Part of a small language model's weights.
Architecture: LayerNorm before each block, learned and rotary positions, biases, tied embeddings.
Each number is 500 + 50 x the weight over its row's rms, rounded and kept within 0 to 999. Layers, rows and columns count from 0. Numbers have three digits each. The size before them is the row's rms in percent of the matrix's.

# layer 7 MLP up, 640x128, rms 0.142, rows 308-362, columns 0-127
101:580553422526516441565504592534527470467469488481527510495470494455555536486449401485521481549469446511476562462411546435501358516503537504508512502572545517402536401529489601401421503437491409513502534489445557477467564591506604533550445572448542489513485516582447507546499434587583480529481520571520467461480533475569421559497515428571464420546472532501486506521547592478490461463476
118:513476333521437531439519509488486513483529506480679539497503565536514440525469551510555459508545512575535587493477557578607462526470471547493472465473536412462576452497528506530538490562419369491504422508488497468595471421542544461530520500591493477574476560592451424472503466431496551499523519502501508429488524528456558513563360492479545472451546533511522526503469491572500438503496
103:520488504577467582474536599487464467426499597524506492438562563597548525470466482522523412545542554560533521537529535461493490500475544461419478495367468508488542547556483490567531563480508525514425488470622479575503510635569453488498503383518546528538455549544514425465541411558526546439521476434623539491509529496520578464473488477474463413519486524482556592554487431495523433466543
096:508479520524412442567395489564382504523462691533524573460539443448525429532592457563498532553490498553460483433400585459485479438502477451400481502474505421548480491502449512542533545537550501507574492451591522581505516482488552517538542417518540517526465516488556507584460460544453568432581492554490582563538504481474460432473470512445505551442459551462530512443581517511489511487468
104:568413440491492448381545533561427609512513539500527609533393531519475481532469487588517568503523384529427592397466480485476492571524495555411502533520544489349429494500559471489525491528449560481480440468500417475511414515511471522519571455536419514565476443526419547487552478542511542550607553530513535501475482458502512577525553536456520505463488536506539536516546461498525439455435
105:550512534502560557428515409528596472508414486417486394472516420496492449565485555524498510495438500436500520549524511492568501516517498509524515580542420544435558486580474507480471456475520439427533510470537498529505411520476410440498512534511424410483484556472507445424474516555453580433523411474407525441462482538509538500477388455538508451469369532454479500501422491509651529449414
091:595475539521543465525454477524380475510467491498501459518489403439534482515535534506466500553618554498449517560505494479538572491415434510487473486445450489560531401440506548439519548553470469499570431518439490456482410525611472547497543453550546504507499628540517391522467423545476566453446490497557413371502472519540587512445515548471486481431497472583509482603487549513438470497415
110:476459565470362419501503524446550565569510516527553536462453483520491552545503463417385499535483531530531586437481502479452497498370510599511597428533493470507562504565539563511584481460540469532504549457520530526515507486603549606481518453535508406468494514484447566500473463409491527457433390490523561555521483595512527546510488477504443535447517508520536337456538468492540456513511
097:549473537440494510459482523441516500563497420471464498474432508472481502506491490539484515542528413582579559536532519521517605499490599500491457506515596459510462447575461496451616583468462542457583421465556576540408461547578517475556498437488534522536463448462500556591484574486459597507445513475543449467372465521647537517517544574508478508480585479480494505531467475549491364526489
095:492559519447488499612503464470496596561557472557492416464533479457443440572457423432450474528513460554478496419543445403429549543568491550592513634529555564470503518434493517474410556415479590449492489490593459550490443471438517546435571586527542438486489556497458479487493541575463518476526456555506553516429512461513586507614465487496499448529470442518488444497549545568472530484553
097:541517541479457390457498454509544589461492473549548542542422566488470535482461565460548547478449460540446444499536492411575478482619452562460510539455534558447515525506464515523510515547534442505542576522451498479468316508508498402452512537501467492409546622570493504418500473397492526447441489486435453427532459418560545476507587540432481498447549504533463461570458571502527490474537
096:501535489504481453563513531510439520543416538568519451433402502445532464525532403516589451476376499485519573507532477652464509462366459450471432523530527466567462574450514479533549424472501529543418422527456505539472472414486454555499556429517515601564470516469481493484473512544474485398582469476508576520427525508490487475577479488411447484497569571507547512470545493496585497477413
090:555533372481508484575508564589541506525511468516446475507407558460493513473461486443539456467537477402528570515492503554508465508542467437574422524492516477467514563551435499465475392536400525505536597411544526576485483478530437526449434559480469465533423548467482490555529527490491497532461600554454489464541472501594393508484518541558464538547410413382581496544413538532414518522509
112:531526483479553531549596531428501466497502527503528481629478606557494491498411531469478592534454544406440446554486485485544416552540505437478510534520488482508590488545505405523429562493474361523535488425442467575418462550549464418413534553529537527465517492504395549472530552598542563452541521528467507508541516509481537502446518436571516485512451407569496508507577493450569471584540
097:497484472475587507497546537457464454460528539437549514495508464549504512523538424478451468526532582470520531432568580514539580426545448491578489533497574530514475541421580576438554421537531503611502524479530443457419465563550475505505504474523582529433440489574520527514527579487383420352483467443537484489520424461501514568473521556436609581440505474513505564482502491488609460504571
100:478589522557463473418580520489402598502425549542579468431475519557457415433429450454490503561434435507540465492554445426571548584483567488443470454507470459501532461478449452389529419530494511416500540576508534524549511532580515522350418490558505450438484525556500507465568499490461497572501578539471485502558486518449530513566510579576527477601452540472534500503441483513506536453516
102:527443445494491440569514556511480490551554429490506589469492512412522505495468479481502620565530541399474528493536595475444487515558466538468503512500538558465531538459429426504488446428504465512511441447582467526550469609420402524475519412465459573548401517628477503579404501552518437486491458458508498561437485488540429597544501474438533488450563474421475553520557524463514418460561
097:479487518436468548519502580555494491494553567497480421463505493480488483546493518424444466434438515500580552463545518472412535581426517470525469555502437461460402485499625407529389407425404455456459461506457434513571546570443438534421542541576414531472501415457436438527507536543547527552501523455475507630517545439480531461612440491499479503491521479503540541493536511567522484523560
111:480399504447496460477478506451504599476553527420417511536438552470460538553449474603430473420567516585494478465441536467486480517404501472426615456523429462489461529430445514468498529438476405481569518580598572483497450482559515540524575447546493461539502501526506485528547557542552475524540507476497425449608550551564508496500578466498437444501507611503543519433631511520543495527445
096:486555577492477482463517421502515487470538443520490538425521480587486486488481434457420513567493497651553474483517471507550452616518458557578569508537590538508497510471607469602423486450538474491439533461479556526568496528566505411476483462444487490511511519578492521427485537594504456512407441514547597513393442484486523470577489458442431558546466593492548503495463500442560588543547
108:478476468548516465548516497434539600466495489571550587571484406541551487495475491540515431488544534464483476427497487539563450553496435535534521536463566547500402549582478511361500501571555439436515465506458552385548509538535522493564527536476515431512543462459487469468494515441565505443495535557489416465532591558558540554528507473542428517567523439580540478403528614464629476536558
096:435644481508462490480498528529539381452453532488477459426424451521537540514535531522503439449471408478449447469595492470554497574549593540500475517586590629518540411567498448414443498480469417512505477499473449551491521576459570584458578562486485472515460493521488589514563490535549555458540546458498427496488468450532536522518545530438512517464500476512381541562507429471509435533433
109:449477454449526498482483592493488525394429483501475471515449402475470566489466527446515530439517479433506510587535458535463419481466456568477487508540468537451478516590500486465531449433551461450521484501453491570547458499400510522504540393539514463496383562556485527587464578518501577415511462512543412415569432524544561399463565421563500526532522540590472473554524399533541594500447
099:443539613440479509485523460421491463583391384543470529543566529479568503490554414496459503361489482534479441480490557490476504551429504545506489496495468509521422443603466536527500592499498461438515448508580529509424529495551420522564574527464513517406499528607443448472468419584534622522514482470530545474598547541533477522498549494484516498489495505512626519494404521551513520520498
108:497545508425590482452488627506554547506506518510606423515431426471571515503502508533458450529492388481530450552489621407547472555598470544529518468535553595484569501523582446492554456455470524469611461494489452512542515516522579498507490415574521467491484434532497528492475603536523564508461444475507464491470391494478445449466491609587537507524534494505555413480475532495488594508435
104:522514518540594538511508527501471488530517589640500432468481442541587447473526394529480442484504452564578480489537652542533529418527501438515448480537429411529450537552546481495516538480480447558559526570589540495523443598547478598500431506513554521509447477522529492474550460472542613564536449452544459471568473433504561518475525488524490446480442468563526510436499474446603499594525
098:487501498456547497585589478516388561331509513400516494446472450544512496515580466472564513520514624525554484495495576489502458502509431467601436491508468496553474485515482458540424548510467471561442527551441518449506483560510448484493536450524449515422573512481505500461456521435362508371529468481496542528574447471420534477481552520526501471511608543502458520498481511598469485480373
107:445482458442464426487596467416478537533552615506545517483551485564498495467538479476546578521534528538487450503502549512510507503463542545458520408513535506458408500488488601544478497530514618520494542490527484484529466509453409440593508493503502543503465541477527513479469560479460439515504453529565465599561513574531554451430476603525432514379489664491488618484531430547577500415563
100:486520526478420477580456465467499499501431489449552467573478606553431566591484502474462518499385525519511560474517510513525573512485535514461513513440380455485510512449458527462543437480383526428491465516450480586422523471455426490504499309507446437424557526477508516503461551494579500544362551518562502554511511507483520437444496462449555503452533457524602484471577557485513536545508
095:496497508469384462505516475413493510522529522482529614444470426540529438482512480523475435484562500373519456511550506511546544485542454538489494458461516553547485504504516546525545495523553403450456565494527464433519485542446489561526467486453519559529464461370619482444436529510416477307448426501448432535473439522578505484404413463475469537499553508517509494441528463478584558505420
088:500580534461438513484532549520552545497490474519548537505475442561477445544450443529532416479585470527556441410519443465473451511470536478475481540459466459551609525535486493517561651496554503494563502420474553580477374617503482475540490468540535535488522428522513543412492491523537479578511360482623447517486443511383558451501478525515516392508454558523535509511437480498505461555558
093:509428486520452471596467477519485508503544432566466541445446385576433510516531391499436511448483464553427463450415530525491399513600548556542423503403467591523560515499489506487540531525497508493594506587551519513496581565478561486470491632467504572459425503505491603499476505546503446523527473464424554632486557499450495616501480524474485526538468505511517485510446497503536458562424
105:502529466594463478501480457488481591420369471492458544494515531453587489563475387413449521430522513499502483557537523383427502491452510516429474557480539638511412476504516461485407510444475524503487441492539499458444459496538460517558477492455519552562551479501438501436516570553515531553602494623545539548492428545470495520485565607527597455474420476458467486552579496486519519549478
093:527508491568428482467512568511580501442495498600540515426507410449478451544487456549480563539516509535497460501531537565535421441482409509520446535534524561531595386442492549501494553495541571458518530447558520502585482588568532506528507458560413480543461498483453467416399500515516460562441578596510445451501531488606505453467470463450574597455494532515501500571614480585419482513542
091:420477499443515530504456575478455395454639428524489485520510544481528494528542526431514450439467459503468518481503411596472523523539540537532478565571384585552501479399491499521418553469531548510419497499529527554459467557474451516464481527480477462508402588475487466545525566443460459524451454539588487523446476482554506428594481544601546507444513532596562485496424537511396512578435
098:521518596368584516513538495546462491473526525512506586461459479480504485482525444568476454574519483543501478472537501489579459501469529455383533431589521480459455475482497483487542479547462533399510377516523486520556507570559498492532566488468435506452586413525425436402452501553510470567449485556490602556523548493513466518372539557462511581436463497488513532441403516402499393520483
102:524485515403462435565481490412610492458493542586488523535530508474502474521427456443519478557507548537622428492621451503590459471541608482545520519445455459460510481477445512455519483522563467547517467507528467536506512471552417527453483484597408512556550584576479485521525469520464434479436537487476600531527538489434593520561521498512471457537569623591471387490510479489501461424451
098:443597533401480405564508442518505598451576513503387526402338424492497515550559457484507486544518485490429456493509531477489396516571395441563443511516546607459565438535479532550539467497518555467530521514467553497572474501456512508513473428512573566505495601422490548464539535556447459500499528531484475519480515465508551523426587579511456501528460455531487469503467517457527430486590
102:556474589445496535555467533472507553449438416518487510531482453556573490509506465601443418435470406438508495497574439466506591549561475501516437591518432462534498423430480581450604530498438527437435454552586508545559423516598494461376521450418510512531504460500560497465505398533548436542463571518461551478476453505521495528589522494491526550514504503424563542493504516485448527580450
114:485504470520558596563515540528466513441410504522463459543562545428473434417483568508469403479485404534515486528448493497418392536507529538477560528551530495401495482411530550427506514411524445467480493581543521421501543554501491561490505522576487470535543484410502509472511522531486472501503509497499528542438488525633608567399507447491522444538510418482545464526371586426472562430542
098:585510464524475526508539512504532487457542505526500427500503502408479447438436585424526487480498514543547565518517430490490456514501501569477539642481578480470479510528411462546519392541576495472486512488591539547448548507566548574559550522496554462481472472550504409472428456499455394420470469551515480487531476544480595381470571563428524427583563533584497452499441471401491437500568
103:493470491435544570509583549476502545529545466561492524485397487519401486488516473449539459449429393531493462507536542514488556485558468552441499467422499564518567428523490583479350481438508486494457555487535458419502501481456451458529547477542608522478523622441568552435486452501557549567564614413557517512456469480505525576511425483481482528481522489585495464524505538528486481478348
099:452451410531523477520574623478411555528489509421499421518555462500497508525493485524467462475548478502471445480629581534535409564482584476526483464519394465392481477469541573490527474463513473554547486497493527460481496482565580511542489476463574512616488557475426521477491535445501472570485562462479576603484445428450579495523594430546557427491548574499509503591460413485512555527473
092:503493523517475424460585494555484550593445521490526488468479525511589490574505510466437555528417485465539470553402628474504430457505561555458430574428485442572560538463516414504463509552579452477525466433602546457527484577479482468470501526489472576375451523445506446501547517525563450499553557541478498497546383496499509585576550411467480551561443553410474481544484462474562523504449
101:476478524563523557547547469564515559454521559547536524580452559439496448571475528395559469588533533522454501441476444485492506491521430498565487579514472456529501575524421430500467487472473468459457504561583550486543571483587555577416510528591428486509451402554399492480496589531528484468432434413488582468547564451417444536488484485440514510475442532492530470546474474513600615436473
099:530444586391564550562497541470410464435529484491504516433504423530617519519502513406568448546475488590523548522459455514560551490353416475535479499487504479539459465532489443635445492509577489492468476490629502460525550504407541490478579430516563529439475502438491509532533523470479512464497488548540567510611465471497541487516496544401493479531480529527418599455538520498492520580450
105:475498510498442407461540476583521548450445500500443562388498451412474451570537526428523567542448581467462442435451438518494504535425411544457511484424386413535543519508575560495454468567460432577469550472505437529548499485586508476499486359544521463535547550544505499570414598454517529489537525536447538510599420533497524571486594516512461550520481485520559496489477454499500473441486
096:498461515366439465474566508590453511539596532435529463555557534541571380521476482477517533562489515541466424456552444457499506504605484548522445440447484573452554396498552581476436552558438502478418494534616519516539509457524498527392483425497553492384491595508475479511513521579425525512509496564449498472538492434447512543590527480497404445520471511496539506459505577525483526466519
101:418379562555597560516465452583485467498533484507513522457538450529545478532491481551572577566475501556448603458470516539487453425482435465509452550515502537481443480490467541503443576528541526465526493473614590559529577437546447438406528434419464543555431514514457473538493453562448432448554488465524478524441488583563524554490419541425441542491481514530462610430534455526488484590465
104:520508528465536546493538608359555530536421488488554510486507485534583399465554456562533533503554580530515447406472533473531479465491566462587498493452578484512461487569489505547508509531546533465461479496524504397633541621528462478511515558491512458468455471445494405508558597451523532473426464463554490402483556429500426521461461485495440599493490560515481441447441530601470459537529
094:493492595458469410454495487511523483460540509550434433475563495540493511602381510424464456441509489479541513468463464441401428435510440501517543502540442509458510482528522476514505506505510504544538545465454525464464464518484535482557489472472560343501518545435591571440527558428407440573376455520527447494634511394529528483436430444455488490485403539518539482470559532445489563552500
100:495550506533553630498415530554532500481406386540480534432475454490520543559481551429467584460454626493485511509426477500516486440525481509582505482544485475542533498532488543461505551528536484456435472468503560564518475480433455432475550443509540483456490438561522538523575563519410567452465538442507444656523364564412438541446449555492473532458547561489501466508465571532541459552482
109:466451487495491413531445512546527464531518493459503441471431479526436419571528457463554493444381524567515483521462440474480530498511512454509499501545495545461510522625382468470511431477480457492564488489582550472544537504498548416441477569540510483453568514493445553624485586404506602511503442619559553535521510503459614476537495475439521499497511439486492589559476598546550573429430
106:595578544463525564508470452474499469550482475549601495542517538399421547505514467436558402554501570459472490452448469515519514548597477481515488525638510478519546487427544572566491524534564433417451515514478584509529478420505517472486512427475576392551479473507377454490457540389498427486472577502460579548555528549558493502519428509480517498499482577558538566456538487443517500489585
108:522484434483508463566553569485487443577573581437381470570452477549502407405592476508411545452467473468471576522556469515575437567512505439556480501515433546421478497504536404500524434505440488478531434520450463489511447565583523495544451478557491470550465512498440441511490403574430421544469531502437512463507411499559601511504503521479569445559466517547514597566496536563544551508461
# layer 7 MLP down (transposed), 640x128, rms 0.0652, rows 308-361, columns 0-127
102:469460539517434542500558508490507508502521446565540460465432478461486470449512516515539548466518576481464492484567464530489465365485589448495535481400386533492529635400501553488477432560457446513511478530500471585472484491375524493524398470535414448546535434432544519528472527509433525429536435473619510581536486592452568522559563483448434490472506580501530433538509513531562470550551
118:578509537531412524492455451556523545589471526515466491537504510474496442503505548575490527496529539421474595510481444469396472492427543564524513462485512512516504417518570514517502497448475503554509495534435504528559525437497490462458538543459592432419473419630372589485479472494562516522528596598413480480592488447529525486463475428472537495523496507620640502509492560434488407484472
106:513485506519518495452522564502399395452539546507487543516431518545474561439520521448431551535451499472542432510505492470556531458528448497489513508517499529511528507509531524547481465522535440546486523542560467487395461502440507536628482489420552582540474489551401493486507509531485443519601631365456504404469488446539428436516482445519590532441456430390510441505535524509485668505459
095:512528600542447581469536468571496475460631516520529500477557539558520475505552439420552485513537479503481494481517435491501583525496568530541426433495554480516473461462425478445513437442533473465522510576561523479471419368514497453527481459452506473569477500510569510456535437379605495521420512543522467525551408480377608431464481528535575450560496579511468532486406549518488488416504
100:506417472560507491565495533441548464499499401481479531471562486557510376432516468586439501491439427482483460540554456607482560480523601583512483549375448510531465508479500576500531505468564431453450474631545500553519494428584489464416484549439500499435448526562477497519518602554466433471561534540481567524565442461585440529440511524548524527441479548498578540447447555504486529510476
084:490392427459559570525365499584453489592536465464454514497436490496505503464478483509455512467422533481512541497465400506531518533522449491509425415561508583552454423545451523459548443487499520511512474433491507516498545481501552450350467538469467516518430366465476449556571550544412481369474443541479526392474511593563467469479465491564542501483578549532526509488552503487497567485467
084:395487597531598557498502506582604540417561525504496495543434563438469536420518543501527559422505455505577462490561486486471456474481412434430540527473449478456516527477434561506530434510512425516469573536518483426503541515466495547474501509483501610489354484486502587375505537476492490577462518525484557422571555581429428519525501473532528481574461521458522474464448493533612467463477
116:563492544382461416501558488563462470527541502490469566546509425498432462596435531581506524412511495514575447469509519536521461438470605468504417526435422460449570553443500472445500465497474514511499550542543567646546496452522447465504488514496575496570534581491472509516587503458428519489491621458536522494504556531506488527513438560502499423497511430348524460462477462586451518446458
079:553434583535548555538495552508552523445506487525654417493505489580543527505465533439472474493566581435420505508528523606470461522574462527486345504468479535437463499491570515518471429543542501480518530449512512443611491480493432499463466583530590504464555528541530404456467558523478532486491438526360495469590516508437400506452538539464573514565468550453523493495536522443520528443507
097:476401518462618493475545605502482567429524523562450490536454510560505478495494571542529541394526514479534623486545518456510474429491474492449425425438492533473474558491428436429584489466497440469467562515540522509532477473448486461540452457534556527494497407595565558397508519478486473562512489472493611464579579486494519589540494509534535491452456520453585494550514488358564502582477
105:483392364497549496492551509513539486566479533456437489490541539507506485507539574383484464504537503499581432508516497602528508492511389525522485480533420533590506501462442575511516477454499479511498452461485536497568635484504512494588502578595513461456401544418568523535469507508482464519550578485570440497364553435450363510525484451516488577497503532517499573466534533465441539484452
084:474540515521526515540485454407495493429450475560515588538635531485522437592433560499509513547509498505487449573498470452569530518595587496426412480597481556488534416499513522515499593453555514535496579495535443441427442574519495454530429495466508492475506413502566475547461446446612487512498377468491435565587498532527517446458493445576532477521443446491528556500399538449489475466565
091:505609531485468605488538481472453433487461448529533517490486469520440512503466571527402473486412533536461431485573521358491542474542438490477616502498511498561455484369537520543500571499538517577504391502492407503393468526517546487567439566441518474537500446450449500455486455494530537487480503505539430584511520496430600490573593466444489434538525535598437512450477487513527413488530
110:554415472547477469404481538468538433498532536482537395369487482420512568458613550561541522432480419390505467497491612468534584446487490554519615559419486464454550472548526501545518544521491438422512510493496546488512571404401558470483457555508499512560540536528474544461497474497503587490454464464537515564488534512466471458539525455471495504422465482443571499514572450484369538517508
091:504432581576535545496454446593502505500504460498559406476530462556463579458543483519546521464473496461512472554418502516499455522468539563422461420437515543512421500555515496534470523577515547510473481603592459563486522479380507445520560514419513528542499537397449480447532459438494581451466296513476502566480474551548512491587469476528376491507524569560545500479499476525467509494557
106:573408489491499567522505536452450423505396442503505505612482471497500552518549569457678485479535532483474502507504466509525538481464417451461525418469501420429509512507638430609448536462490489570538462416491559513490460380410541495567485427438476470561495462512456500499449479526569528416560479485502576502434417466452513506556527521429475567492490545512514472474560533519478531495557
097:453458568558479570508522456582532629505552480498597470520424415430456470423462468499463520429427563546473491584535460554465495517516529545573563491467509583537456516563499492562556459553507514465505488389460504438472493467432516574501526441540433403553539484504435528579571461490542491522516497458450533579440428482578506535556516498529426528600525561494519521503497429498506417627458
096:466560455462427560415485533517557479461514480461466479592454506519588533470429545528552528578427472438497517456481551468511544478464459441465649579510543523592498453435541485568428439503573528532504538486428492469553546533521459565411485463611495408560550523542516494503409491499439571609366567486412502490508568475477504546497497423491519501506520461452490509512496504396523500483452
114:479566542563460461554460520458552449520536433448540483553502485495461501510405480429497461634517423507447487566528505473490548534555440449452452418565570497436421505480363486550552571491516527499573431450475512475469357513587507482452564488444467505473555477508500410560532469573466544418583556533606503575511424477512543481480479500500484497516505584543423468495511555486498479405465
098:531507549558486456553497474470574562409542444534479514508510490447527475493505457453480411511530450391468463532649504463539480404475526441527492508484367522460545571429462503452565493536515538410491476508540545523523581475486498524451517471524456429535550583575624572523545532546504489503515561442439485540518494461494502471498513538492568541448450484423490497547502641421492420534629
110:421501375457589501493565483510448436493507570515449569524532495399493518519592510458442552594531445515508510518514461508483528439510506503475463522600520506541524579493490517424515519544542437536468465474541474545396504431561525534459478461404435474489510501579591446429478568480531399515521392555562507394445502580486457527452476491474589534479497551629479437409527487524462503541516
099:507490536551520493473613548549549455544545472524515459409515453577554461461518487442483592473504553407532532472450533499509481501496426455487530460457421478472510522503394534470467413513476475485474598531440493485519558460516510458510571546501531457519566539454649489525461505463563527611428381481478498585553450524450440476496590548517539513457512387580559482469479519448569546387542
099:446507389504491503435485567651457562526476484525528511496501481479446432549503407501501526568465519430540513522469548508526396547564475539480426406504486482556576545532450479479488513531480466483462475544501570452489463486494480455451472512483484410651516485511622551475588482441483495517465576455464576534471457543561433492609528418584538440474398543495521521516498481455535556421436
091:645556519460471531478576551563502415388564529517516442440534500499483471447461541479548515514475593567505465546483467567527547427494448477579556549476534492487515499479516480487470506496559546498527483521498497666490477467544548443515438582637560532480362471515445467487534573530523498597525465491486541523409528583601497515414459518515531533519512480548441460537476538521533464411514
098:376525477426387545359516541535456492509466533554601410515481519590576543525509508479444577529521513486466375516492486544540478395506474510542431395507544530468477496457454427554479527457449457434527571513506502521529472484532492554511465515535533499488489593471538557531423512535590489513456514517521552518500456472513483617572506506459533489569443510444526455506565552505553646447473
108:458423567563451531505452468446484506511406411491564554485496560422531631423481546572456483595570571456473456436478426440443476559474540538486426538467526461539490447556507373451484555512577495488513463458499547543542498406507548576510556540552463492486541546562436473465524488444430464501498471590480472498443553467541435602477496543460551554443561557451519571542455461537532463550509
101:528457526462428511511499402566550458488580463471478448479535525513550517498527496502583551578548500477491430505583456396525518478516572502432424517484589515522453550534513518493501471537621506553461641496519533532514483465500609530522430487456588469530418424545562492499510420499552456607415520470525535461511553522465434442538544489459522405510551396458467492581481558472560509397531
102:507514469529573544555541408391599507474557433466553467502527468510526439434439593490505553520523486461421406450441439525516600449500573487406427501517528444507546412470485457533469584485540525581486488447511545595379524498586499543543480402449417540521486528499476452502536461455568553550456431519444505513533426541428560576488559455495453520513526494431561550512527513507470555534493
100:579418460540623433513514565440458505419517516501472525542438527478543522572452512497499443385515557512507526491461553533526451555501551549467527432439484573521428406513471471536478480583442467508519412414498464569442456596444441515443524590415553458509493504439580566436611453466506485535518547524495531564582491527495512397509512516442485462487502497456474468560502506422507495625545
080:579582449502524521489576469440475447487463536481466472488461590540514541460497550552528487487504448538437550539510532509577511451500539499454456524549434512462444389518442488512590466556532533605550536452480498440401373501435455426488564426544575493577482570601504565497469473471498574550534388417500528502468475531457575463616506413537457402515435546528511507517468468526450496515472
097:511469534496523432554523508472507401490554558535488487488542514583463516432538492444443521562477539515482524551525487539607462491516493564526546473526453476466378454554541529506474386455531587497455432598494464442515571388485519446489413505454511523532451569546497431548547484524489590437518483511491444457488524500554424538521530501549517559421593451482414467462584592421448629472440
085:447568502430520503475536580641433442521481448459599521454594547500586482553544514452483520611505463537515524501569558559463473481495459540504512500547489458539439479557440533486538528386452476545520381547525515542490488526553501518520458528444428451524595512546530500457558527437544541489493473533548523349487595542479515484428461481485493466508513470530538512420577365465521550493425
113:637476527488574575394415435472524393529492588462545443512467466475528512528447490463655552476503526567499458462401495467445532437477454549484579434430496522561358493564515491506558485561487480441467510537415500527467517533549470529505537486457461519453474540569397474506481484560573518561479430463571484505437488586515523616489501501434470512476536479554552483488506552487477503458482
105:445454500481586497569527463393567550475572587427449439578499464459467515555492481528545501499525511517501507550527481396571508543556584567485562439546483508471429502495566502555490486491504518529537381607488440431562578490437543422526566483461555417483495584488575533572517470441499543434536512472487509561469451448499479543594538496536404446534464492487541528532409532430548438420550
090:501527514488558436487591478421516560470427573497471501563513463443457585477509524539533521538525479493432543442471560519528432519514503418423443512502511515441462488513537453502483423524449520469507580487581503463520428493419527468413444433488604508615516498567480529484594520460572508654522505446493520560556577535547500611503458521497421456531558437383426436545481469538549491549520
094:487498497477496525482454566498547427469469463425496430552528490556524525467437463436486510553501558463525539574552570571448586455517537518521526540487445459479681515507540522533480489449509464587579574509474544564520532452491485547596461463483502477507504547514531495568513370534526499475421546552446483489533532431549437599458617499350555483558557501475543537501555493449412523430507
103:428469505471417546466579462532457490534604417538462508489470532515508527516531433556541532518433538501533547471459435525418577503504393506541428568571615566555550440527543449597460461487471494542541448464508420474532511566464514565557504519517519465451494446457492457488425546536476467466517495463596485512579506429541434470502415547540527576452524504404551418513519504388483511613572
090:557439453486516510447431558600428494561542450462495417455609463620485434440490567464520597534431547519533481518562447523462580531575551500476446475585520511534511477480527450462380528412523495474515485587579498515499537445587486497566451487503455450467502584504509485460491448495568579454466493550586501519576435514517474553512499534469515463424458503471527491446498477448495580490351
105:512497549560533486451406474455482510579429562590497512456505532508499499503500537467578498435597511469530472593447480491551410524464483449527447545463535499434435499362513488517432527454540557544554520517464489593528502509499467534479589528611488512407492530496515496523456411498563521555588410426527501567418429475529450477480497455514484520534465463437513445539596476445370449394511
109:495429447598474449510404529537490496594435515546562512555466592471515552495596482505492543495524498461446573453504544482476522403503516500596524524464503418537569558622530583464503452591521482576440484487509585497541495508584515517499501521456502506471553472403542451606438459514590367481509514558495409538424478426559506426436506477551564523547488527497452542498483518547541545487468
088:435481559429529503557585481622498500546429508532488484467488543468455452386462512521557485516476523504523506520528498551435476478479435460502594555495586490415439464425529482469515504459456480523498493487443461572504428451386432534457500528503557573453536521507598481526463549513514445449499424560511540437410539546536538364441503514554540480447497471468464494410448384478458585440392
099:574531579531596420520422518540465530462499501505409465527531440486458463524594445453464461506497556507464515451531567411525569476498453460554465501415538429498595539544492487569525511513544523551491482475577515531440576553576546539523510498433529512479480512422461477438560471463411416413454443470566422559379462484496522475406537607530492563465426467460505525475471540531468509591416
103:539421486535529511491444558623413424481530558591466546437481561545585541454419424484483486505460543541482640466520533474484457499405479483506501521439548496471546494550559481504465430526399486448430427506451463475417485481394440469511366528547497507554509495443599462548605408523441520457565583523469466450481508566561494510552504515516489554503503445518525463520556548504499538489517
104:408551485571567504534463430477501446485538486423414475642496492485471551466485410561486524554504447484524502428561490437436457450547462456471533441471423503472454504532378553469503433459525472555513496491551545494482613458603556493566483491463580503524481456499434477562449501546431574533438640473419514471449512473530499463572449455562478454497570506513520600497482446468516433546463
087:496518478435502543487530461625534496524507384431492463369637496510489502453478531563407501481497486447511465561468487551406549391563545495482487432507484516442453411428493510517529547492521500525552438508447379515503436564459448450504523462414523495437571581517500555532428467477420562470573520451532561474488467574534508449559586585474532470532549481524482534455490435523437493455494
095:534560456409486548502456464505513498560511473488587447488531620451523504515528516512505464506541518460387545478504498450467430426621643468575423513424496529473507503531453514459512553527536477561386525454451511565474479521516503504543426513490579497434503461422510487441510634454514584520489423424483528446417490607500567512525503504551499518454529506545509587460503456574480394451518
109:518485481509534500464491530598449402473564476542433461414553539501562527514505547475503516505423529428585418519470459501473492564500407504464511532517459402442446484430465530520441508510469522559477491384443439460525447475460526473489551510505508564559435616521579473477508533408516507580463570571503524440507505648522525556533623480486411474433442572557509453509552493504546440436463
106:557646467490506543425569511449501540441547497485442513523453549518485532490516403442467486464505440475522497440434500474429472486489464467500626398504526537499552500503388534543546525523508464507483576416496601442470514579408650518533501468609567519457448498477498428628479482471534530563479563500492480477409508514498642476498528464475552457525477458476483547497456537469467508519517
094:509457521476514571514486480681547489494594486502538475492512506516491425506564517504441502438528520516457549504411528507539595438574597524489294413524528517526516548451463585433523524440476503466512482464484538483514543483417548400523447468399535434478489487493591557562476497487547498532533575442467563454515401483492525533553503585546518452502447479493524534490451496474457570492475
103:567436618503486558407500488605477532448556424466531475469497580606495462526434556518416479459521447486567496515525493526357498511435526476450548436488555506452526452478429453476527500479465570571517527466519430539536507521562511455543557520515559569521567478524511556414491560481488541578442492546500541396415537491445612461472472499503519462582404424561494517542489427520500540561536
092:463490495547533558502485482362480595574517481488449508497503496489443390500540557488485514548411543579442421493625508519543458543467547489514587518469492526542552522431535501494501557551473470542478436486487397484556585563431539483448522525515503566473437433394466464463531471597522551493539461474539450463445480616561537514521579594557503447483602491530458450454457487526554473534586
097:540456515488582447638445509529529432491532537512440489488553576338491494499499434452558485548471527509438530503560509454469491479498503492528302558525549570538424604528468548570502522524550558490522568404410477507512518575507441508529591502455550542473472524539446433580456489526450540486479450493427562460530478483451475504438478547567498591532479490557500498508472472461461546493554
110:593522500473503523523431477476460555396556509543457519565504530522474479535503483467579521603534457592452455602512586390491513456513499498491502578467473505450427490553460484488524607472555643539521537400542537573442543559527506487506429498453552483459511520479541494520544496513487525485495337498459384489521435570431521422493440516448473528474561524440544473519540501546513476391485
099:586554471481459439528515524533453423491455527393492470445568496539510472587495515571436561549472412416504552505565516511388386464517567509525369579461630527511451469495468447451504566440494402572495563499549500516525409472521527501435481489499542499501474541491539538409440531465569506526456605536536490541499450505473555512496448425471523552444484522455473484421534515504522616499512